From a checkpoint of a small transformer trained on Wikipedia: vocabulary 8192.
Each number is 128 + 24 x the weight over its row's rms, rounded and kept within 0 to 255. Layers, rows and columns count from 0. Numbers have three digits each. The size before them is the row's rms in percent of the matrix's.

# down: layer 6 MLP down (transposed), 640x160, rms 0.138, rows 100-116, columns 0-79
# up: layer 6 MLP up, 640x160, rms 0.191, rows 101-116, columns 0-79
down100 100:130179127143145120135100140150138131135154141140123127110132153130147129111150090127162138129146142116101115168123119176126097149112128130132148111181117162146090091118158097138204094135137157169087164083161105173129137108156122102160059161
up101 098:073076133085155132115121077129122132109117139161091153106126136175130111141123094129116128170132112140134108104141132118097120114120130117144141167104122126120155103162087167148086097149082159137141127110138118113188105134129143122130097178
down101 101:131131128132099104134114143137118103128104159118106101142112137133149122103112162131127115107086122126114092151120118118131101125117119112110136118151142165100104160135119126136183143102177136135143124121134174121081155145147130147126221109
up102 097:132138140142181125131144114114098073143171128102137121152130100123126097121101146111148075126148089075156121111122132158110114083135135116117123177125151171219142142153099137096111131154118153167171166089136134114115112173108164128146102126
down102 106:131147125109133157069089154094132139109105119170128129114137102123130127117143098121086150104130137147077161093114109098135121156114135082122122124113116095099108101140126152168129134106158151125135070114136112162107115093148105142131126127
up103 105:185132140113110113151174116132106116154104190135158147116124116103163104153085110131104144152124134155137122194163156110100117113134125131109127113128135155185143122139141145091115109156111085145165106143113138117166108115086143106130136144
down103 111:195118142103130103120133147109116126115163151105117110165133117120112111101134159165125161128087120173105169125109116109122161092117152180144122138141143147083119121148104133129145128158112138141146144148079095151111166130088163110118088107
up104 099:109146132121143079129108105167099119116140091164143088131091139142108119139103102117120150098128128109153139115111154169093099129133143086117110126158159125127151153142136118136117134139075112107086128115113152144121077127111091182144103116
down104 104:124116142119135139127143150125195114099133127118158152116114119134091152127184118125149138143165106111101155104117127122154138150106142101108078136146098120112166139148107106133149161116121137156113097077116148101131123150160140173129129121
up105 106:139150104146123128141102080102110118126162131131081079113164128148179115131135132089123151145142152132091117091133119142110087155110116117165139114163106155139112124108102147106127130123130135092105128132119101145117125114132117164156105108
down105 104:120104137131142117114122128133097150151146116137095153135067147136101104103132118098146133156078136123121141198098126070129153143098102089093095117137138105130103147102123118138170072136105117087153144161110148146133124108118133153110135115
up106 097:138139104166148103142121146136118146165099118138102131119144114139139140118109128082102103123174128114135112133163139160138117113107126128120126118169127099127125176124159195126113147133123124181135099145186166079138137132170150111157164132
down106 095:162121139122127132174136101150157153126123102122125110126101146121148124164137172195108143119135113139152116143114071164126130130148123123114148119132176153093161131137120133136125102160101122151159121091137138161138161149121130147115110144
up107 093:114135141139147147145111124159122174108115117171154096062142147163166118164142096124180111138071092155098161114119122118128094082129133101140111132123120100122160100127066115139156143118136100135123132111140147132164137114136092167099125095
down107 098:170120138125106110124128140074150133111129149095140125082125134106127123171142139109156059089084109145131130095137104178092125115127116115162094152096179122122146181148136142131141161169180139128124124091142153115097129126135134119080146108
up108 101:102113164172091103110138147114146121142098106178099104100084160110125140151131158141100101137098138141106138158097099107123157142184122132090130106136088085081180136111136144108129105157136152113145115122123128101117075133157143100084134143
down108 091:110140146088118112134143165144110136124103154141172126115096136115116100153098151129122135113104119116097138124190164138135116091125131125137115099154099145128135170142143125149121108106149085139138160152082116125149093085140158124151183121
up109 107:156146095122144142129176096150160125166099097173099138121118111147109081151138105137101147146134072121132156073145137100087151118184134145096148133086111121089121138087148129113208137169126140143161151113114111170119113151118131118121126151
down109 102:093132115168119123091124141131152128137088137105108143164132132138127094062107128106135146139104148171124154142102118118126113097088150099083136134133072114144163166110088145120144126173147134137181128119128103069108138137116139145142137122
up110 102:101119144129106102089133122098114101157159130133121120154097128153116160102168109117077120137115127127098132092096139182145103148132130114103170088130136150096116083089121118155076114123163121186153134129117153182138112192142141157126184174
down110 105:141125102098123189104136140114158150103127174123142116140137117139105141161166146126110118157110133096108163122091115086159165140143141125124103106133110081110124105102165163157093125122139131117115140130144140098150104101106111154129166130
up111 088:101082140126140118134084116122129177101155114101151135121106100129122105116119150142186115117161080120117172126145079113103180088104151122132157118138110125088097105138166115077157126147111113132128134108113138162140108120120130096122089145
down111 092:143137182137159130109112147116076163114174150123143093041133119131170144130165160147131152123108115091138136148129093149107175124138102115123120123156077142092124164121132139156163139157073114134105088130122150155134152114140132112128108128
up112 103:167116117098088147142140118131150126151145102126101140152082098124138091109118131153151151169098124138141135114151142159157115085164092162132161148096167143116161148090165138129160127175152108093154167151132142174118124106115105111149134149
down112 097:164089108152134129152114152119141125153122129121122106132158143142158152110118134120124116126094150178126123134107175124122127162109080135136125160139128147184121152152129118107092064149109082172199113145114137156121135141164105142120140119
up113 106:123176164104156142069143113143124142116113152149120150130164107125151080105140127099145119130110136119126112171132136113118175194149131111079123160147131134117115126113120129115146096137152095131122116129140153167114157144124131130138084097
down113 096:127101158117132130107124138094144155120144090136117131100139097136114141148169162126121137151126124080139138110153158173110162123110152121115109075127129141150144161142121091131128117122116126120148149100145126070113075117117153198121132164
up114 104:157132139135146167141139148142088123125137146138099128141155138114079126151119152121082111116134087160114090098117124164103120153149162085129099153146069143157163149125152121096099119111121134112092103112136099148151105148171134102152137165
down114 101:116121156138136148114137123133157128144118137108152096150132123120105138123144138145199127120123071084164127134106170144079141125123122128179122102134179106103100099161097117155152148116139100158133129106121075153108075172136134121077143137
up115 094:108130144108108104159121172086148080158126116087125139122142153127133086141135142123143147110133203116114129128135109118109113165102184148120126117127157145095073119132129137160140136155135094103160114162133122128149090083122082101091127155
down115 093:108124132149137110129130133107121132090165130096136163103126152133139106123116088099103105143138154119094181104170138158120130103111106124081090184114119141117114172170156118137160137102118068124143139141148124133124120103167114146112099096
up116 101:162153141143139142161124137148113130118122130157167116123105100108115179076087120146194104142156114166110139126128130157118151150098134153146149120094099131158157125138098120150134167123114162127127151115143173134081109135181102127153154163
down116 103:129134146134133117109126115158168082142102137106139163112082098161159096125087130109144117082133096151131071138128166102157128106115115120125086174128111098168155121151168116135131112135080112095123109131143123109113149187161149118181148076